From a checkpoint of a small transformer trained on Wikipedia.
Architecture: rotary positions, tied embeddings.
Training: a variant of SOAP for these matrices, 225M tokens, 6861 steps.
Each number is 128 + 24 x the weight over its row's rms, rounded and kept within 0 to 255. Layers, rows and columns count from 0. The size above them is the row's rms in percent of the matrix's.

# layer 4 MLP up, 1024x256, rms 0.153, rows 338-350, columns 128-255
size [103 102 102 105 102  93 138 100 101 103 102 100 102]
[[ 71 161 151 130 145 132 121 119 112 130  94 134 113 117 144 120 138 140 157 136 129 159 177 142 145 138 132 127 119 130 105 109 126 125 122 141  94 133 127 130 124 115 138 127  96 105 150 146  82 153 151 166 110 175 105  93 155 120 102  81 183 102 123 127 137 123 142 111 128 132 107 100 101 131  88  92 111 115 105 115 130 152 157 123 137 166 100 125 114 155 105 155  99  96 176 151 127 142 125 140 117 112 105 170 123 150 107 142 107  99 141 112 144 112  99 123 117 134  91 127 138 151  77 130 170 162 147 130]
 [115 145 181  91 157 123 161  94 120 112 131 112 147 124 129 151 124 113 143 111 111 189 105 111 120 107  72 128 112 123 123 109 170 108 176 118 139 137  84  90 146 136 127  96 124 167  89 155 168 138 196 113 120 112 112 130 106 144 135 100 144 160 116 141 119 146 181 110 126 116  86 128 114 138 124 168 144 104 147 111 156 110  94 127 154 105 113  83 146 148 115 179 117  98 111 156 129 120 118 131 126 142 140 150 108 132 109 128 116 139 151 134 140 104 140 112 120 133 120 113 150  71 115 130 147 156 158 109]
 [129 173 111 134 139 196 149 161 125 123 106 135 185  91 102 172 132 130 132 103 157 164 134 131 130 107 131 128 176 129 150 147 128 123 143 123  97 135 145 126 108  85 132 138 143 177 142 132 112 157 127 102 142 128 140 149  88  78 141 119 160 109 136  98  83 121  99 110  74 106  82 131 170 122 165  92 135 135 133 165 135 118 137  80 148 144 151 125 136 128 108 158 132 164 135 125 103 170 110 118 103 135 128 133 131 140 125 150 120 131 210 128 171 143 112  88 180 137 132 100 115 154 121 111 141 116 161 146]
 [148 118  65  88 132 107 148 120 154  97 150 113 110 137 133 127 107 137 119 118 119 153 124  69 145 161 126 120 142 142 146 152  98 133 122 122 119 120 119 137 125 140 170 157 148 165 136 106 123 128 135 109 142 102 166  83 132 166 157 160 112 131 146 146 128 134 172 121 121 115 158 118 109 128 174 139 135 136 120 134  76 152 154  84 123 118 115 129 143 130 115  95  97 139 119 147 171 136 146 104 128 125  94 112  86 136 129 121  99 129 105 112 154 152 148 155 120 143 137 148 168 144 129 145 131 118 138 116]
 [144 125 159 106 144 155 191 122 125 166 105 102  95 140 134 154 159 148 136 125 118 117 101 107 123 136 164 101 157 105 128 156 138  99  90 121  92 142 101 144 111 139  90 127 158 105  96 160 135 118 138 137  72  93 114  80 149 108 157 159 118 122 103 200 106 152  89 121 159 146 128 110 141 120 131 125 118 137 148 101 143 111 179 156  92 172 112 111 110 161 171 116 101 103 154 150 122 139 100 122 163 105 104 152 114 129 158 150 139 166 110 145 176  82 131 170 135 138 114 172  94 136 112 115 149 136 140  92]
 [114 175  91  97  87 114 116 105 126  83 140 157 133 151 120 138 117 141 102 139 171 143 115 141 112  96  95 196 198 113  94 138 155 148 121 148  92 125 153 105 124 121  97 114 154  90  58 161 158 172 159 121 150 136 133 160 133 162  93 104 141 125 130 114 111 123 121 155 140 145 107 139 139 112 147 104 126 101 131 106 134 124 105  95 129 147 120 104 167 105 120 144 158 131 128  84  80 123 161 122 162 110 129 136 133 131 112  98 160 136  98 138 180 101  87  81 125 137  85 116 118 126  80 120 133 149 132 164]
 [164 145 100  89 115 154 121 133 125 142 122 178 139 160 124 123 100 144 119 132  91 113  98  77 113 134  91 105  85 135 112 156 138 119 138 122 212 143  96 139 122 123 143 154 132  89 144 118 139 163 120 116 130 132 145 142 112 162 123  98 137 157 116 136 141 138 119 158 173 125 132 113 142  96 137 121 119 134 117 136 150 134 139 106 113 146  94 125 158 102 114 129 145 106 144 104 116 170 113 125 130 134  81 151 203 153 138 156 153 181 133 127 121 138  86 133 140 132 132 130 128 144 114 107 107  92 102 146]
 [137 110 137 121 111  98 119 146 140 140 133  87 124 109  99 142 162 134 112 135 144 100 131 123 148 142 145 127 171 112 102 112  95 100 149 127 114 118 112 152 125 140 161 115  80 170 119 121 134 153 144 150 139 139 124 124 112 176 157 118 130 115 129 150 155 146 120 131 121 150  79 105 184 125 134 146 125  58 127 134 138 103 126 133 131 149 125 101 149 122 128 135 141 129 129 163  90 113 125 106 122 118  93 160 144 186 112 131  75 140  98 100 185 176  74 157 136  77  85 130 112 135 133 147 171 130  78 113]
 [150 132 142  72 125 135 147 134 130 169 119 105 143 105 151 180 175 140 106 147  82  76  73 118 164 134 139 112 118 154 153 149 151 119 126 144 137 122 101 133 161 103 125 167 110 115 122 153 122 137 118 116 142  95 113 118 123 109 105 106 171 142 124 114  90 121  99 127 130 123 145 138 118 142 147 128 130 108 151 130 153  94 152 123  58 121 112 123 134 130 223 153 161 142 165 181 115  97 150 129 153 144  80  96 111 140 144  84  89 155 118 142  75 116 180 141  94 102 111 112 118 114 138 139 107 105  96 125]
 [127 173 133 118 136 141 181 160 140 111 131 166 147 158  97 122  87 144 132 127 140 162 125 141 130 120  96 146 124 113  99 132 128 186 102 139 103 113 121 127  89 121  79 111 125 119 129 127 133 128 144 164 125 148 122 157 110 149 101 124 151 133 114 118 133 116 136 115 154 125 194 107 119 127 135 156 124 160 126 159  95  89  59 128 147 139 158  97 112  93 132 103 114  92 158 131 107 132 148 134 141 141 107 118 142 147 142  96 115 105 137 142 130 141 120 126 129 105 137 107 131 125 159 166 116 148 174 121]
 [115  86  51  76 173  82 130 138 139  97 124 135  87 147 101 135 171 168 115 147  93 170 164 143 115 143 157  93 129 111 145 132 114 103 138  68 107 133 109 125 137 106 147 163 139 169 119 117  81 115 128  99 169 115 136 122 146 114 119 134 163 110 146 106 131 130 152 120 120 151  98  85  99 131 113 142 127 117 133 113 112 131  87  71 138 131 145 126 113 120 120 120 151 118 161 154 148 115 123 143 133 152 144 138 140 106 131 176 145  98 156 154 132 141 112 116 147 143 130 132 108 104 137 175 125 142 151 106]
 [113 142  90 100 143  97 162 126 138 107 111 165 133 121 123 143 109 145 106 139  95 129 146 145 127 180 111 150  90 124 121 201 122 137 124 105 117 150  96 142  93 100 112 106  81 102 175  99 110 122 147 133 124 155 152 125 108 100  77 154  86  87 106 116 128 146 106 130 136 184  77 131 143 103 118 150 129 137 177 158 106 128 157 156  94 153 113 118 102 172 123 159 115 131 132 163 113 124 141 108 119 125 152  90 115 119 107 172 123 114 158 121 105 102 127 134 111 206 115 114 147  94 128 132 131 162 129 118]
 [134 150 106 107 155 143 153 131 117 164 122 136  95 122 165 140 104 139 102 152 194 114 101 133 145  87  75 127 186 136 126 122 111 141 141 182 120 128  80  83  72 143 137 112 105 137 111 111 160 118 122 150 116 114 140 111 159 146 127  97 163 119 141 106 110 125 148 148 104 124  92 151  97  85  96 159  96 147 146 114 116 102 139 152 115 118 115 172 160 130 130 133  74 128 109 103  54  98 123  91 101 141 136 126 106 118 139 140 114 172 113 132 124 131 114 179 116 171 130 132  84 106 137 128  94 156 134 139]]
# layer 4 MLP down (transposed), 1024x256, rms 0.143, rows 338-349, columns 128-255
size [104 109 105 104 104  94 107 100 100  97 101 100]
[[108  86 130 119 100 183 128 120 143 125 153 159 130 116 112 126 105 117 131 139 132 149 122  95 139 134 122 114 157 118 162 105 115 104 137 134 118 130 118 104 136 114 144 151 147 170 116 141 145 109 147 160  91 167 124  71 130  94 117 120  97 128 110 115 116 135 121 144 123 111 176 190 152 114 138 159 115 164 132 145 133 139 106 145 141 106  83 147 153 106  82 158 118 122  80 109 122 122 119 120 143 123 113 111  88 102 207  81 117  75 132 104 146 111 115 108 118 183 148 145 155 133 119  89 144 141 158 104]
 [123 135  97 119 119 128 170 116 139  98  98 141 109 106 130 138 155 123 118  66  98 173 129 129 119 147 144  90 132  92 133 124 124  91 140 124 119 112 114 158 148  94 174 102 126 114 156 150 155 124 163 145 100 158  78 156  89 159 125 108 123 151 132 150 105 122  83 121 105 146  93 138 154 111 122 131 112 156 139 166 128 143 138 145 131 113 118 137 147 157 178 121 173 142  90 122 134  87 112 153 144 119 158 128 167  89 122 126 160 135 129 102 136 157  84 151 108 152 113 102 109  91 122  90 146 172 117 125]
 [ 50 136  97 108  76 129 130 124 119 154 142 139 138 123 106 144 131 154  97 133 122 132 105 145 151 138 133  79 107 130  92 119 153 131 137  73 124 123 160 107 143 175 112 126 137 122  99 112 129 129  89 154 118 188 125 142 157 111 134 156  99 126 148 121 152 212 116 146 144 153 119 111 156 150 124 155  97 102 110  98 104 121 156 154 120 152 136 143 153 117 141 128  79  99 138  99 124 139 126 120 111  90 133  88 164 143 126 104  97 124 102 109 114 110 153 107 178 134 136 156  93  60 114 128 118 156 106 157]
 [114 133 142 127  84 114 146 142 118  88 129 122 139  99 128 152 152 120 142 159  87 104 135 122 108  94 122 146 131  99 137  96 112 147 117 126 126 136 140 149 129 141 146 157 145 109 152 125 147 134 132 183 103  83 126 135 138 140 138 137  85 115  90  94 138  97 112 139 109 155 138 125 125 155  84 122 126  96  93 139 130 147 142 134 140 140 127 163 116  70 157 137  84 131  94 169 125 139 107 155 114 123 154 125 116 150 160 171 109 140  95 159 110 107 106 134 135 100  78 178  62  94 129  97  77 116  97 120]
 [129 146 127 115 138 148 135 157 124 132 116 143 146 141  98 159 147 129 114 151 141  98 111 172 153 137 100 158 109 144 161 156 115 128 170 128 115 161 123 108  87 142 133 107 138 124 136 134 126 129  38 134 142 108 103 125  89 127 158 145 143 110  86 130 172 112 140  87 106 131 163 154 142 140 122  68 151  98 110  61 153  96 151 105 155 120 117  94 128  98 121 134 145 103 122 128 125 110 123  97 138 137 137 135 141 135 119 143 159 151 127 167  99 134  98 132 170 145 123 166 114 116 145 122 158 123  91 168]
 [155 122 109 153 186 137 145  93 120 126 143  85 128 131  96 124 103 130 129  76 137 142 132 113 136 132 120 160  86 182 145 156 153  90 105 143 133 107  99 156 154 120 134 154 186 126 141 120 107 110 137  77 102 151 163 103 126 135 147  91 119 109 102 116 159 105 108 175 111 120 114 135 129 125 125  85 136 139 154 134  99 150 146 126  89 127 144 120 142 117 149 109  83 130 126 126 133 100 160 101 124 128 163 134 140 110 140 110 134  92 180 160 112 149  90 120 138 105 121 122  87 144 168 140 145 107 148 113]
 [162 149 136 135  71 130 116 110  83  84 127 145 117 139 127 118  98 122 130 107 137 121 121 127 118 141 114 143 140 124 134 151 109 114 112 121 130  99 134 148 119 159 181 120 133 122 128 134 113 174 132 141 126 123 144 129  95 148 114 120 141  97 100 127 171  90 178 153 150 150 103 136 159 135  96 135 163 103 128  98  92 135 146  91 111 121 113 144  89 133 138 148 156 155 130 140 104 131 151 123 107 131 118  83 147 126 122  98 126 179 160 132 109 137 118 107 159 103  98 152 145 161 134 105 132 100 168 159]
 [119 139 152 145 125 138 108 106 120  94 149 159 126 162  84 159 118 165 141 113 136 148 126 127 148 110 130 123 158 117 143 160 177 129 183 114 166 142 102 119 134 137 112 115  91 176 107 165 140 113 108 161 138 144 148 130 123 124 134 133 129 124 140  78 142 101 132 125 145 149 135 153 114 122 125 114 121  80 134 129 119 147 166 165  95 107 113 167 114 146 160 165 159 151 126 132 170 155 135 152 139 136  88  96 105 132 129 107  98 119 141 131  90  84 153 148  90 142 139 103  69 137  98 132 137 126 149  97]
 [104 148  97 109 115 119 118 124 121 172 128 136 143 108 118 106 105 125 107 165 123 160 143 150 107 124 116 160  83 154 135 129 167 127 138 158 139 125 149 105  83 130 108 153 110 162 168  94 121 106 108 112 120  81 109 121  85 136 103 121 140  92 110 116 111 161  92 145 121 123  95 186 122 130  92 133 157 109 105 123 173 142 160 127 123 107 121 135  83 167  98 121 107  65 129 109 142 112  97 132 167 167 137 130 164 120 129 172 132 140 103 149 108  92 107 190 103 121 161 175 165 124 159  99 135 159 106 158]
 [116 128 138 115 116 168 132  91 101 168 101 195 135 113  39 118 104 144 123 134 100  89 164 138  70 175 141  92 132 121 136 109 117  90 118 123 130 133  94 114 132 136 136 139 101 135 131 126 114 138 156 117 119  89 104 110 139 137 125 139 129 118 130  81  87 159 140  97 177 131 111 124 136 134 147 101  91 104 137 181 132 113 106 133  98 113 129 139 158 143 159 152 136 144 100 115 126 129 119 106 149 142 147 123 125 133 186 172 101 129 129 129 124 100 140 153 132 140 135 162 124  81 144 120 102 100 139 114]
 [136 156 102  97 125 120 112 123 121 141 167 170 139 101 165 115 118 125 109 143 129 125 143 109 126 112 116 152 124 153 176 119 102 142 131 149 137 144 108 124 126 129 144 141 112 114 104 140 130 146 171 166  86 129 148 124 120 150 170 124 124 108 119 106 117 135 158  91 151 118  80 158 151 157 123 143 105 109 108 113 123 130 177 105  83 164 133 145 141 160 108 135 121 167 120 104 116 150 140 105 128 129 143 147 124 136 151 102 134 122 117 144 174 145 163 163 123 157 129  95 109  97 133 112 152 136 194 119]
 [154 115 181 123 127 106 137 118 124 104 124 166  96 121 139 117 126 118  97 124 101 114 130  95  90 147 135 148 113 102 141 114 149 126  82 134 127 151 144  84 137 129 124  99 126 107 127 194 151 114 132 122 122 124 130 129 122 158 108 158 106 146 119 149 117 180 138 116 111 162 121 126 116 104  97 145 126 112 149 140 134 102 138 130 143 115 132 122 113  95 103 132 159  91  73 159 149 165 111 125 129 135 138 161 139 117 120 119 121 158 134 136 120 111  94 148 111 161 130 141 125 161  93 158 126 159 151 110]]